From a checkpoint of a small transformer trained on Wikipedia.
Training: a variant of Muon for these matrices, 562M tokens, 8568 steps.
Each number is 128 + 32 x the weight over its row's rms, rounded and kept within 0 to 255. Layers, rows and columns count from 0. The size above them is the row's rms in percent of the matrix's.

# layer 6 MLP up, 1024x256, rms 0.0395, rows 437-490, columns 128-255
size [ 94 103 124  98 100 101  96 105 100 102 103 106  91  82 103 101  99  97 101 104 101  90  99  89  97  87  99 105  94  96 107  93  98 106 107  83 102 107  93  97 102 107  82 108  88  96 106 104 101 112  97  79 101  97]
[[146 128 148 152  77 147  68 105 131 123  96 149  79 129 126 122 136  95 129 122 189 110 111 188 143  62 123 173  71  99 154 128 161  89 148 149 124  96 146 151 107 102  87 178 148  90 117 175 103 124 126 165 188 136 160 165 113 116 116  78 135 138 134  57 184  82 154 132 139  95 139 177 151 151 119  79 184 162 187 115 177 130 110 140  98 147 137  55  75 127  51 161 172 174 106 116 143 101 139  80  85 184 181 135 153 155 129 117 146  92  30 175 101 118 135 123  88 106 137 113 192  73 166 159 134 117  85 154]
 [129  72 155  90 120 137 124 111  84  71 163 110  87  79 116 148 124 186 147 103 156 131 122 136 195 216 104 156 113 145 168 119 127 124  88 143  97  58  53 127 168 135 120 146 171 151  73 140 161 195 170 134 153  67 115 151  68 170 139 180 129 152  85 137 110 200 144 117 180  86 115 137 148 112 130  99 198 123  92 131 125 125 103 177  86 158 109 169  59  88 116 105 148  93 148  81 178 138 170 133 167 123  93 132 140 163 151 151 121 160  93 134 120 142 144 160 137  95  92 145 156 154 116 122 148 123  36 169]
 [127 112  90 110 141 203  95 176 159 139 176 119 121 158 105 104 133 147 165 136  92 127 134 163 161  85 146 100  79 151 150  82  92 182 153 125 143 141 139 113 123  87  89 183 132 139 116 211 134 173  97 150 154 127  68 128 113 113 156  99 131 155 141 109 119 108 141 122 130  86  98 165 159 108 106 112 123 118 106 159 198  82 146  82 128 112 174 119 114 156 100  99 115 146 141 139  93 184  85 120 114 134  94 118  86  86 137 119 139  83  95 130 159 175  47  77  99 100  94 125 137  96 154 160 101 184 219 158]
 [ 84 108 124 137 118 174  87 108 105 186 159 139 152 150 110 163 136 119 110 128 111 100 134 125  97 173 105 111  77  87 137 145  77 128 147 103 126 183  64 186 199  74 163 122 161 119 138 102 188 129 140 118  78  62 132 202 149  96  77 138 158 174 136 108 108 102 104 150 104 109  77 149 136 104 113 117 123 192 117  92 110  98 124 109 138 160 192  91 146 128  91 176 170 106 106  84 169 123 151 135 130 151 102 155  87 148 148  97 167 140 147 104 129 134 162 124  77  94 113  77 146  70 127 196 182 177 140 118]
 [130 116 152  82  98 148 118 120 116 115 157 135 109 135 148  84  72 138 187 197 174 112 127 165 139  78 139 129 104  99 163 150 101  78 111 138 135 140 129 105 110 139  98  91 156  61 139 167 126 149  96 126 145 165  70 152 128  98 130  56 125 158 156 123 130 158  99 169 117 121 107 140  71 196 109 171 132  95 129  87 126 110  95 129  99 115 153  93 125 119 153  92 165  85 115 137 143 144 183 121 158 120  71 140 116 149 170 213 179 149 108 152 147 130  99 172 133 133 184  97 136 176 181 159 136 166 129 108]
 [105 104 151 128 134 175 133  69 167 149 170  94 130 112 119 139  46 130 123 158 133 151 149 103  96 150 127 162 214 116 135 115 146 120 155 145  97 142 114 117 157 100 138 122 120  82 166  94 131 207 139 107  99 164 182 168 134 101 157 142 119 169 122 114 102  51 149 136  97 161 155  84  88 137  97  84 138 161 167 119  86 178 176 112 126 182 182 141 145 145 151  85 120  84 111 126 106 139  99 111 139 129 151 192 174 119 139 136 133 131 129 122  90 118 114 129 102 165  99 123 121 138  96 132  34 196 135 119]
 [136 143 109 127 109 183  72  71 133 120  95 152 169  98 123 143  86 140 137 133 165 197 109 105 132 171 212 132 148  92 192 130 124 123 164 150 121 179 132 175  79 133 136 118 160 153  66 105  74 174 150 162 199  94 196 194 149 131 150 162  64 137  77 130 147 143  76 110 116 141 141 120  99  67 116 149 108 105  37 131 191 145 163 145 138 111  92  85 165 154  97  79 136 120 128 123 139 143  96 128 165 167  99 160 159 116 149 183 100 133  94  87 156 163  59  74 105 127 120 124 133 166 167 104 167 121 114 154]
 [112 119  87  94 110 162 186 139 127 103 144 157  95 104 167 143 135 153 148 113 122 158 132  99 144 125  97  80  83 133 145 167 109 144 123 118 134 114 155 173 149 105 155 159 117 131 141 148 147 118 144  81 147 136 148 122 123  77 146  98 118 118 104  91  72 139 149  93 159 123 115  60 130 170 105 131  97 137 172 140 161 106 173  87 118  73 159 168 148 129 136 111 163  64 100  68 147 162 147 187  98  88 137 139 184 135 111 145 136 160 109 128 112 183 137 104 109  91 127 192 124  79  85  93 101 109 140 151]
 [113 128 144 154 108  79 120 132 116 151 122 125 190  91 113 105 108  96 154 154 197 151 119 179  93 181 168 103 102 154 115 105 157  94 167 104  85 129 143 145 146 119 120  99 120 136 150 169 142 149 128 131 104  98 123 137 176 113 208 112  74 152  67 130 147 149 136 140 185 113 199 111 181 120 145 107 115  61 116 129 131 123  68 111 145  98 133 164  80 142  73 101 129 132  68 114 132 177 164 152 135  80 112 170 133 107 163 187 119 115 121  79 131  80 115 182 170  85 130 117 189 119 166  77 127 174 107  94]
 [166 123  61  59 154 133 169 157 129 181 161 153 124 106 111 127 100 192 125 128 119 181  92  55 139 217 105 109 124  88 119 154 170  87 101 165  83 150 122 164 164 106  61 135  98  45 147 124 149 180 155 149 118 132 112 151 204 119 125  81 119 133 161 104 135 151  97 149 106 109 152  79 141 144 108  47 116 121  50 126 150 150 119 120 129 132 132 112 125  87  85 100 127 148 150 197 107 119 122 111 118 192 127 159 123 121  83  87 169 117 136 136  94 150 128 151 120 109 131 110 174 149 168 126 132 127 160 179]
 [185 102 122 137 104 118 115 125 159  72  94 144 170  77  82 164 121 105 180 128 190 161 176 142 150 178 129  98 128 173 169 129  94  81 119 117 128 159 137 123 136 180 139 101 120 152 136 137 127 123 178 165 155  74 112 141 178 174 113 122 152  99 103 139 124 157  99 113 175 103  66 159 137 135 170  93 119 126  99 162  63 152 160 182 139  98 129 125 109  48 145 156 124 122  99  78 129 105 106 118 118  83 154 105 126 111  71 113 184 129 174 116  41  96 106 185 142 182 157 154  89 137 139 101 143 126 191  96]
 [182 115 146 146 159 140 143 109 112 149 151 109 111 112 129 132 129 160 104 112 129 161 140 147  74 189 141 121 121 158 171 126 123 100  84 116  69  92  90 114 171 128 108 152 162 172 141  87 125 157 152 191 142  90 138  88 155 130 109 141 161 164 114 102 158 205 191 113 105  96 114 136 123  77 103  87  68 139 110 179  85 152 118 153 143 166  39 178 128 166 131  95 163 123 118  81 179 161 113 129 134 142 102 113 154 231 142 113 129  56 121 128 125 134 147 102 134 134  69  96 124 180 141 151 165 127 170 157]
 [108 172 135 173 178  93 101 132 154 153 112 107  73 100  68 130 118 110 104 136 124 178 106 211  70 145 115 190 122 138 140  82  90 181 111 101 109 115 107 141 118  80 119 148  89 131 111 167 150 144  90  96 126 163 124 114 110  98 153  62 106 155 129 172 154 138 133 117 144 150 138 161 107 130 126  98 100 123 107 131  84 116  99 129 100 122  97 128 163 126 152 118 102  75 157  90 102 157 149 141 153 146 168 119 125 116 145 112 138 123 174 128 165  93 140  94 103  81 136 152 147 122 165 119 132 143 113  96]
 [122 196 121  94 199 125 143 153 113 161 131 129  38 156 157 145 157 119 133 156 183 122 138 164 113  95 105  17 147 124 161 147 153 119 171 156 111 137 114 115 106 186 148 142 129 125 160  99 137 146 106 196  77 102  82 113 164 149 156 173 151 166 155 145  89  83 122 100 102 117 102 136  98 121 131 128  79  64 154 147 103  85  77 156 146 142  98 141 122 154 119 122  95 122 164 145  85 184 125 132  91  83 122 134 151 109 138 170  61 134 214 137  77 118  73  64 150 161 123 111  82 135 134 115 120 148 136 156]
 [141 102 152  86  81 147 144 113 122 149 113  93 127 154 151 103  90  55 128 145 108 157  80 117 102 145 185 165 168 106 146  95  92 136 148 114  99 159 158 131 139  92 116 113 154 126  53 126 162 114 133 117 157 201 139 176 170 172 152 181  81 149 195  65 165 127 137 146 132 115 133 149 137 121 108  96 107 145 121 102 133  78 133  82 127 114 158 102  81 120  98  93  87 174 101 121 138 104 136  97 125  41  97 175 146 127 174 145 107 133 144 104 133 140 122 112 130 174 108  70 143 125 166 147 127 148 194 126]
 [140 138 139 199 115 139  93 108 163 104 108 129 160  92 110 102 124 108 101 142 124  88  93 139 160 126  59 104 166 153  68 122 143 138 139 193 127 133 146  59 101  93 143 160 137 110 113 182 123 118 181 174 145 125 144  80 117 118  78 106 118 163  90 102 123 154  81  78 185  78 129 129 151 142 175 153 159 145 123 135  91  87  86 167 100  89 181 114 118 127 101 110 157 135 108  99 117 117 147 170 138  74 106  81 121 137 110  68  97 117 144 166 199 129 114 200 134 140 136 132 179 124 160 108 128 125 201 149]
 [107 153  76 123 152 113 145  76 101 133 159 112 188 163 145  51 101 110 148 146 122 106 133 164 149 121 137 139 141 109 150 183 136 133 148 151  88 112 112 141 163 148  99 142 112  98  91 106 141 109 145 124  86 122 140 161  74 148 155 140 124 157 146 115 120 184 120 169 136 149 127 153 138  92 177 181 112 105 115  68  96  81 160 122 122  82  65 128 110 160 101 154 106  74  68  52  52 133 143 140  87 143 136 113  97 137  97 153 153 153 114 159 119 184 133 179 145 175 128 160 152 131 162 101 102 104  51 106]
 [162 114 120 112 143  82 125 128 130 150 110 129 129 154 174 145 170 151 133  98 165 104 100 151 120 146 119 112  79 115  96 121 152 122 102 147 154 129 163 121 113  89  53 147 188 137 154  61 162 122  84 113  97 146 107 130 133 106 126  89 165  97 113 128  78 132 138 144  61 125  63  89 157 134 155 126  97 151 120 161  86 129 177 118  89 121 145 121 124 150 131 102 183  94 168 109  75 132 141 148 111 125 134 177 114 124 119  74  70 191 134 128 107 160 156 127 139 102  91 135  98 143 179 121 152  91 189 100]
 [ 72 132  93  78 147 167 143  83 124 151 155 139 131 150 151  94 156 133 197  81 102 174 143 128  75 107 125 118 118  52 111 153 142  70 112 186  51 123 119 140 134  89 134 155 173 132  99 125 155  97 107  88 117 120 121  91  84 161 104  78 152 160 143 100 134  96 118 119 122 168 129  97 100  82 126  90 117 189 159  72 153 106 141 121 117 132  76 181 131 142 140 190 174 129 105 133 148 133 154 137 194 102 111 118 121 110 132 142 128 102 173 112 155 224 124 117 157 157 147 162  52 166 121 155  75 145 109 175]
 [176 134 124  94  97 121  99 124 129 128 145 166  47 147 141  97  95  85 172 120 129 184  64 153 112  98 161 117  90  84 102 194  12 161 157 166 112 146 146 140 159  92 111 134 117 144 110  75 167 137  91 157  49  86 133 112 118 114 137 124 114 157 169  92 152 204 122 165 121 131 134 110 160 134  93  64 120  78  63  97 144 128  47 135 113 114  98 112 165 164 114  68 141 166 170 150 100 138  80 157  78 116 160 116 156 158 123 101 100 160 135 106 180 129 134 130 134  72 130 169 103 168 139 144 126 132 133 159]
 [130 124 117 139 140  80 174 142 117 158 166 139 132  96 106 130 132  53 137 119  84 127 171 129 141 157 161  99 136 170 104 100 113 169 140  81  85 136 147 171  91 174 137 155 155 182 161 134 108  61  61 142 132 150 121 108 125 109 167 103 160  91 153 132 187 106 127 107 144 149 110 157 134 112  79  49  76 162 137 157 158 111 204 163 146 124 158 183  71 118 142  62 115 129 147 125 142 107 110 102  91  62  77 166  79 117 134 143 178 154 161 127 117 126 144 195 164 125 172 102 122 138  98 127 104 117 184 123]
 [138 195 169  86 181 134  97 194 171 122 177 116 111 140 141 123  75 160 143  62 126 113 147 155 102 113 146 162 148 131 151  87  87 174 162 123  86 139  91 122 215  83 139 157 140 141 173 107  54  91 115 123 147 153 107  95  98 156 136 149 183 149  94 138  96  53 185 109 148 179  96 190 109 119 121 144 114 174 158 181  81 123 169 147 143 172 113 118 115 126 141 132 106 148  74  83  97 136 142 113 148 114 119 146 101 120 130  99  91 123 134 167  88  99 162 127 174 112 147 154  98 151 105  70 168 102 158 112]
 [ 99 110 158 145 117 129 117  94 135 132 109 146  71  64 143 125 140 126 106  95 130  89 131 134 160 196 177 169 142 142 127 120 111 142 116 103 145  84 115 108 148 104 134 195 108 148 124 112 140 142 165 131 106 124 151 133  72 145  88  91 217  90 120 162 146 148 118 116 113 199  93  74  83 170  84  84 147 171 190 127 138 149 168 146 149  71 172 144 105 126 175 150  81  83 112  95 125 111 183 104 110  56  63 138 110 172  90 141 185 138 121  73 130 201 152 124 112 129  97 146  93 137  72 143 126 149  91 166]
 [187 159 151 126 186  93 132 142 153 167 156 156 144  96 135 152 122 137 132 114 203  93 144  91 164  37 143 173  67  96 155 132 131 104 101 121 148  82 179 156 140  96 113  97 124 148 162 123 148 135 163 148 141  92 114 172 142 137 177  82  85 149 102  89  81 134 109  83 155  61 103  99 151 124 156 147  87  85 112 164 142 110 161  96 103  97 145  99  95  78 199 173 164 120 100 176 114 176  94 167 104 126 125 102  85 116  42 142 146 114 133  73 143 155 115 153 132  94 120  90 138 187 141 137 121  97 154 138]
 [138 131 116 114 168 129  96 114  85 161 136 137 112 167  89 182 117 133 101 138 138 152 108 213 113  90 124  93 159 166 160 144 116  72 148  94  77 148  89 103 118 155 108 134  71 122 181 113 115 111 123  81 111 126 129 139 136 105 150 136  87 135 134 147  81 155 101 140 101 130 183 171 114 141 100  83 167 101 166 110  63 101 147  66 128 120 147 127 149  76 139 121 151 104 111 119  66 132  85 169 178 148 179 104 113  74 111 139 167 151  91 150 118 104 153 185 109 131 118  98 169  91 111 125 176 110 109 127]
 [180 112 103 156  91 149 127 127 120 141  61  79 126 140 161 119 216 121 155 130 132 130 183  65 116  32 113 146  97 138 158 147 103  78 140 134 118 108  72 143 160 133 153 121 103 149 120 162 117  96 121 158 123 125 161 120 177 165 144  70  96 142 111 108 138 131 127 199 153 129 136 121 121 118 151 109 125 136  80 177 138  82 116 135 138 146 139 129 142 126 114  96 120 113 160 195 132 107 161 129  84  93 125 127 144 202 143 123 121 111  86 203 156 158 189 117 153  82 139 103 120 131 134 141 106 146  63 142]
 [174 153 102  73 136 133  92 164 135 128 130  98 129 179  98 168 122 130 140 140 109 180  86 108 137  87 112 103 151 145 188 101 164 122 122 140 143 143 154 118 145 139 136 162 104 150 145 132 133  79  94 149  59 105 207 171 141  79 146  27 191  99 130 161 128 107 137 131 123  91 157  73 127 110 113 132 149 119 124 103 196  97 143 130 142 135 148 159 102  80 106 132  41 118 122  36 161 165 108 141 165 133 112 136 144  67 145  93 130  93 147 156 117 178 135  94 138 152 139 102  66  95 152 114 117 129 168 108]
 [159 107 103  77 137  84 118 163 131 164  71 114  61 106 136  89 148 178 119 151 157 124 144  88 115 161 125  77 105  69 172 139 156 117 149 125 155 160 128 106  24 139 169 146 204 128 116  96 108 142 106 153 149 114 120 161  52 125 180 150 176 111 136 111 131  90  81 195 126 124 182 143 144 100 151 100 193 145 112 123  69 144  93  41 116  75 164 148 137 166 133 143 119 151 139 110 108 117 164 143 147 130 142 158 146 198  93  99 145 134 108 161  68 109  86  87 122 156  75 117 128 104 126 156 150  92  81 137]
 [147 170 250 221 126 132 211 153 166 119 101 185 106  28  93 147 122 190  72  91 184 106 100 146 111 164 165 107 122 109 108 136 151 194  49 103 152 115 177 105  68 168 109  89 159 152 170 158 163  90 142 170 128 149 141 107 128 133  76 144  73 134 164  92 106 123 125 131 136 124  72 126  99 127 120 123 122 115  96 110 103 158 127 139 115 152  93 106 103 146 168 139 137  90 113 117 115 157 159 113 164 120 132 126 105 141 104 153 147 112 116 166 119 139 137 121  47 135 100 144 111  82 148  93 103 120 178  97]
 [147  79 104 118 150 131  90 131 211 141 156 149  86 164 210  85 116 163 148 105 215 115 174 121 124 159 109 182 121 116 102 186 168 122 144 139 167 104 139  94 141 121  74  96  93 120 132 159 110 167 132  96 107 111 129 147 135 176 118 107 178 113  98 124 135 129 103 116 151 119 169 160 104  99  99  81 190 143 154 176 156 136 130  81  96 117 145 164 126 160 166 141 163  90 153 129 148  94 119  87 180 107 104 161 145  68 145 103 108 122 134 197 157 116 130 133 174 171  93 116  98 119 160 104 184  69 110 133]
 [ 71 123 111 152 144 160  97 130  94  71 115  95 120 124 107 132 161 155 135 149 147 145 152  95 137 105 166 127 184 142 164 148 125 145 189 122 116 105 112 150  89 127 138 159 151 109 141 130 153 103 129 133 144 135 136 138 100 129 133 101 104 164 171 166 136  98 163 137 105 109 108 121 168  85 127 201 155  82 155 115 125  76 106 139  88 120 168 177 140 132 124 125 148 164 109  51 126 197 137 177 110  95  88 109 151 122 130  91 180 151 124 155 103  57 128  76  88 110 197 132 163 161 129 148  79 162 130  88]
 [155 102 122 106 141 144 131 188 115 136 102  99  81 142  55 146 117 118 168 120 116  66 144 157 136 151 166  97 109  89 136 140 109 121 138  90 158 121 175  44 121 120 151 128 121 118 153 150 198 162 120 112 129 109 138 225  83 123 132  13 167 113 184 150 126 143 104 119 209 172  76 116 107 131 137  85  70  82  82  69 160 153 162 127 101 124 161 122 140 140 133 132  79 135 123  92 104 167 163 158 133 172 132  95 110 136 160 145 142 114 184 187  76 109 116 149 212  96 105 121 171 139 122  81 119 120 155 124]
 [110 116  39 112 193 230 136  58 167  89 136 157 175 143 133 132 103  66 154 125  97 131 112 132 119 152 137 138 155  91 175 190 113 107 178 164 106 131 125 177 101  99 183 113 150 137 119 111  57 144 131 100 169 124 137 159 127 143 123 127 167 142  90 111  91  97 146 102 119 207  90 130 145 127  83  50  71  95 127 153 107 136 176  96 117 120 125 165 143 177 119 132 146 158 184 119 165  74 146 137 120 152 151 142 159 182 138  86  99 154 134 119 122  85 131  76 112 132 126 110 148 162 140 106 103 181  65 151]
 [144 165 134 182  95 193 116  83 163 104 102  72 161 165 136  89  70 139 134 147 183  65 150  86 119 164 185 119 148 138 166 108 167  66 145  69 143 114 161 163  96 110 122 161 103  93 153 112 162 112 139 171  95 162 128 143 147 142 107 106 145  43 111 166 104 103 114  91 118 211 118 147  93  87 118 146 115 177 124 140 172 100 160 130 106 145 106 200 106  85 117 117 137 136  71 132 131 136 152 182  89 125 135 149  52 169 116 133 100 156 114  88  48 122 164  91  84 192  87 119 166 136  92 147 213 129  87 141]
 [130 150 146 128 104 106 145 189  74 113 121 175 149 117 135 195 100 147 132 154 157 116 102 125 123 116  94  92 133 111 165 112 143 107 203 120 135 133 157 141 189 118 145 131  81 164 133 128  83 112 197 102 123 111  89 144  44 131  94 117 112 145 144 115 127  97 158 171  80  91 125  92 106 113  81  99 105 158  94 145 122 121  86 111 116 157 124 125 160 151 166 111 145 111 152  99 146 106 131 124 150 132 117 105 152 183  96 140 179  80 133 169 115 140 143  70 137  74  92  68 162 130 156 145 141  97 149 158]
 [133 130 140 148 157 158 102 136 108 154 179 132 108 120 143 185 128 108 143 119  80 117  89  73 103  92 179 155  89 108  93  93 173  72 167 135 143 148 115 143  73 134  86 113 136 107 130 107 149 141 111 136 173 175  74  64 101 106 136 139  91 172 108 204 123 129  81 135 154 164 114 106  70 114 125 129 152 143  64  92 100 107 136 146 117 154  98 159 166 166 136 142 163  69 101  99 165 134 117 159 169 136 106 107 152  84 180 166 102 112 126 146 100 124 134 131 124  81 102 145 111 133 137 124 185 176 172 111]
 [112 196 111 122 157 156 139 120 131 144 136 118 128 183 113 159  88 102 202 149 129 181 171 122 152 103 191 100 121 168 135 173 129  99  78 164  84  93  95 141 134  72 139 155 119 184 139 134 112  98 147 165 108 168  75 108 142 141 149 179 164 140  89 179 147 166 133 120 122  59 144 109 104 122 135 119 140 185  46  92 171  87  94 105  93 153  86 159 134 182 136 141 113 147 167 160 135  65  89  93 155  91  70 163 102 110 154 102 141 139 102 149 114  78 134 117 106 141 138 119 170 111 113 127 121 186  90 112]
 [128 143 159 106  93  86 117 202 117 109 118 144 114 183 158 114 129  77  63  71  99 129 102 112 114 108 120  69 126 111 141  97 131 106 127 139 115 107 158  99 163  99 124 171 128 110 100 135 156 203 101 184 127 156  92  78 167  66 130 163 164  74 192 117 103 147 171 121 119 178 154 115 160 113 146  65  99 148 118  94  97  79 118  77 176  93 128 125 143 157 182 120 141 108 118 150 151 158 150  95 104 107 130 229 141 119 142 124 177 175 154 146  49 126 156  95 153  99 167 102 111 148 129 113  71  90 132 105]
 [158 136 148  88 111 192 135 124  94 130  84 120 135 132 116 184 160  95 113  64 107 153 177 129 102  83  90 142 101 225  84 117 102  61 122 144 175 130 117 109 190 134 144 134 119 137 160 117 144 111 116  80 103 125 107 107 139 113 129 112 116 113  75 120 106 154 119 104 127 191  49 121 132 158  66 129 145  98 173 125 172 137 109 180 115 158 145 131 138  95 101 152 106 109 132 132 154 189 115 106 132 139 110 181 115 116 158  88  49  72 115 185 200 111 150 171 141  70 104 135 120 124  98 108 147  98 134 147]
 [103 143  96 152 157  89 147  66 131 138 133 116  47  97 124  72 153 174 100  63 141 116 107 141 165 122 126 138 139 172 134 150 131 152 109 162 157  91 159 130 116 127 149  80 124  93 131 145 103 141 165 124  55 135 126 120  33  54 128 132 161 120  97  79 143 157  89 163 138 144 105 105 111 108  87  84 128  87  89 163 137  85 148 125 143 158 124  86  83 139 124 147  98  61 134 125  94 182 125 122 131  94 145 116 139  93  86 176  96 169 129 110 118 143 165  91 137 109 161 113 142 107 178 101  87 135 108 141]
 [184  85 150  79  81 101 130 132  88  94 127 131 150 131 120 114 122 164 202  94 105 130 123 128 150 134 107 132 108 157 143 131 136 161 156 127  88 113 134 103 191 199 125 109 140  95 164  93 177 165  76 172  76 117  69 121  98  91  95 185 119 160  99 116 159 135 151 115 115 141  75 159 104 153 174 111 158  88  83 138  94 144 112 179 117 178  93  87 184 113  74 186 143 154 180 157  45  95 154 117  74  96  97 101 118 161 188 152 139 159 143 194 116 183 132 117 169 169 152 109 161 147 121 124 161 142  99 131]
 [149 120 139 183 133 138 166  78 184 157  62  86 116 143  74 161  91 163 123 120  98 168 136  75 163 108  78 147 160  92 135 101 130 130 134 149 133  97 135 144 114 129 195 187 117 113 162 118  88 147 130 139  91 120 141 165 161  85 163 144 118  76 178  94 100  94 156 120 104 125 146 142 113 164 133 115 189 118 105 136 118 162 122 116 156 173 132 140 198 102  76 147 136  77 141  94 145 117 209 144 118  69  40  92 193 139 150 173 119 134 110 151 159 103  98 108 157  95 145 154 101 161 174 110 142 142 103  73]
 [132 120 160 109 134 124  77  86 100 105 131 163 117  99 132 133  94 187 183 124 146 220 119 144  91 102  94 134 138 172 110 150 123  82 131 104 168  77 124 120 131 151 214  79  64 129  87 118 106 116 101 149 150 156 131 162 115 161 122  83 156 121 139 152  82 100 118 117 174 111 118 132 100 148  54 130 205 194  99 169 185 120 133  72 129 129 113 105 168 115 137 121 121  76  95 142 107  94 105 142 104 137 142 140 153 102 155 187  83 102 162 188 141 154 107 143 147  57 116 149 196 128  92 137 191  86 101 149]
 [122 201  86 130 123 195 168 124 105 107 126 123  46 177 164 142 124 134 128 128 105 120 125 144 186 139 100  98 116 135 139  75 133 164 146 140  99 131 144 152 174 128 127  73 135 131 110 119 132 110 133 130  80 130 186 114 159 111 188 106 146 137 150 118  83 137 118 130 205  53 120  83 226  98 133  92 130 122 143 132  97 110 146 111  77 163 103 151  91 142 140  93 148 131  89 130  99 101 106 117 106 129 134 104 137 100 140 122 168 158 127 153 103 164 139 112 103  93  66 138 171  92 139 155 127 169  57 137]
 [151 146 143 113 135 125 137 121 111 167 114 183 136 133  72 114  62 120 128 141  94 113 122  84 135 136 127 126 104 191 148 104 101 134 109 163 117 140 106 143  97  98  84 127  57 103 159 183 123 110 143 142  76 120 135 134  83  98 130 143 120 153 112  81 148 196 132 120 143 121 162 175 123  29 115 211 129 117 134 150 130 110 140  88 153 140  83 103 138 147  64 205 137 145 126  73  62 178 173  14 154 107 154 109 126 127 114 155 148  79 135 108  86 138 113 112 130 152 101 150 147 121 147 162 196 190 119 104]
 [112 112 121 138 125  97 102 120 155 108 131 107 109 138 140 119 145 100 149 149 133 128 114 175 120 163 104 162  90 156 157 111  93 160 108 133 162 114 110 112  92 149 117  94 129 113 101 130 107 117 126 151 113 147 105 167 148 139 117 135 177 123 129  49  82  85 159 132 104 150 175 123 169 190 109 104  77 118  81 149 164 141 114  80 110 101 120  70  96  41  84 144 111 138 135 127 133  76 165  89 129 133 105 146 146 171  92 176 111 190 127 129 129 177 143 176 180 180 116 179 151 153 126 141  96 172 107 173]
 [201 134  92 111 147 152 144 173 133 119 152 147 212 120 187 135 133 111 125 157 114 193 168 107 121  75 119 138 165 111 106 172 172  91 162 119 129 154 116 151  33 126 162 120 150 165 127 109 172 139 101 104 193 121 148 108 208 122 180 107  93 104 147 119 125 124 110 132  95  41 114 105 154 131 124 121 123 100 110  93 132  83 127 186 135 128 164 151 137 148 196 120 145 137  87 123 132 110 136 116  79 135 109 167 132 122 155 100 138 120 134 146 129 163 145 154 100 123 110  93 137 157  86 120 174 151 117 172]
 [139 161 180 129 147 173 105 132 116 191  82 179 159  77 122  98 107 149 167 143 165 122 113  78 119 116  90 113 135 140 174 141 119 110 154  92 123 153 110 107 113  87 106 141 164 117 101 141  87 212 172 148 101  91 132 101 159 137  94  64  60 141 132 129 113 118 109 163 149 179 112 139 116 165  95 143 147 129 124 116  67 153 173 137 107 141 224  66  97 162 115 170 106 143 143  81 141 119 141 127 183  84 112 117 158 145 154  99  58 154 108 153 115 121 146 102 128 102  85 132  97 144 133  98  89 141 113 139]
 [106  77 113 122 148  94 139 129 189 133  95 135 100 154 161  86 130 130 143 114 104 128  68 156 127 120 128  81 174 137 142 107 165 180 123 151  91 140 149 140 126 154 107 146 137 157 122 157 109 128 126 137 174  68 127 136 141  96 159 122  96 146 154  84  95 112 141 138 136 156 123 121 111 106  91 173 151 232 135 131  72  58  88 120  93 145 125 141 139 234 122 143 188  89 102  79 162 137 141 173 147 115 201 105 108 142  76 217 164 129 151 158 154 101 140  83  89 110 118 109 169 144 170 159 182 151 137 166]
 [132 142  95 155 100 147  90 122 140  84 170 155 148 138 174 118 155 119 125 127 124 154 121  90 137  87  78 116 132 142  93 157 165 123 125  88 165  99  98 157 182 109 188 118 137 102 137  89 151 128 145 104 178  81 138 164  80 122 146  99 174 121 158 172 109 124 153 161 127 153 138  48 140 103  84 125 120 159  94  62 110  82 145 139 120 114 117 197 115 140 122 110 187 122 117 120 175  87 105 173 133 143  67 103 168 119 178  77  99 123  90 148 145 179 120  85 164  50 148 111 174  90 114 102 213 113 130 174]
 [149 166 147 112 122 152 131 120 155 134  99 118 108 116 142 135 132  93  86 113 132 143 144  94 148 155 163 130  89 123 155 102 146 155 125  96 133  91 202 121 151 130 147 198  87 130 111 135 119 181 110 159 121 132 139 117 171 118 113 129 116 189 132  94 126 187  64 148 120  80 104 134 176 123 130 126 102  80 120 147 145  70  91 173 130  68 115 140 105 128  93 123 182 120 146  59 164  86 115 103 121 178  96 101 149 108 123 124  92  88 113 113 183 155 127 175  84 149 129 139 162 174 148 136 137 142 106  79]
 [140 165 153 119 128 135 133  73 125 135 100 158 155 105 135 131 149 131 138 123 154 171 181 191 138  59 176 136 124 158 217  89 107 124 104 135 151  72 136 120  95 115 114 100 134  59 143 157  86 139 134 104 115 137  88 113 179 137 150  79 221 172  77  72 147 146 165 132 128 136 141  99 129  79 142 157 115 108 120 126  79 115 108 102 118 129 143 133 101  99 140 140 161  27 141 121 137 134 170  77 150 110 105 193 139 139 126 177  83 161 149 100 129 101  89 112 130 126 156 124  87 127 151 170  74 122 117 155]
 [134  93 161 146 140 122 129  73 127 120  63  89 156  97 116 114 180 163 178 110 103 101 173 136 137 150 130 183  52 128 150 128 119 134  68  53 132 125  99 139 116 103 121 111 189 116  95 148 127 158 145 143 106  92  79 169 119 107  69 138 101 145 122 116 123 139 147 107 126 153  92  95 126 155 172 110 128 130 143 130  78 150 142 188 145 151 112 131 147 165  72 137 130 129 143 142 174 129 133 192 166  93 116  98 100 150 126  79 102  98  97  77 161 156 154  60  95  67 160 158 120 168 107 166 139 177 175 137]
 [ 75 198 125  19 146 126 110  88 158 161 107 124 146 178 112  73 123 221 112 153 150 101 188 103 162 129 185 118 139 114  76 148 126  92 154 124 139 160 151 126 123 121  74 154 107  71 100 120  68  64 116 158 158 146  94  94  67 163 112 155 126 197 128 128 115  89  91 149 141 153 126 145  98 164 102  62 125  90 126 105 107  87 150 146 123 149  75 119  73 130 103  74 202 123 165  62 138 175  90 156 130 131  78 152 111 102 107 164 131 134 155 104 121  91  89 146 167 125 145 121 149 151 154 109 154 150 143 163]]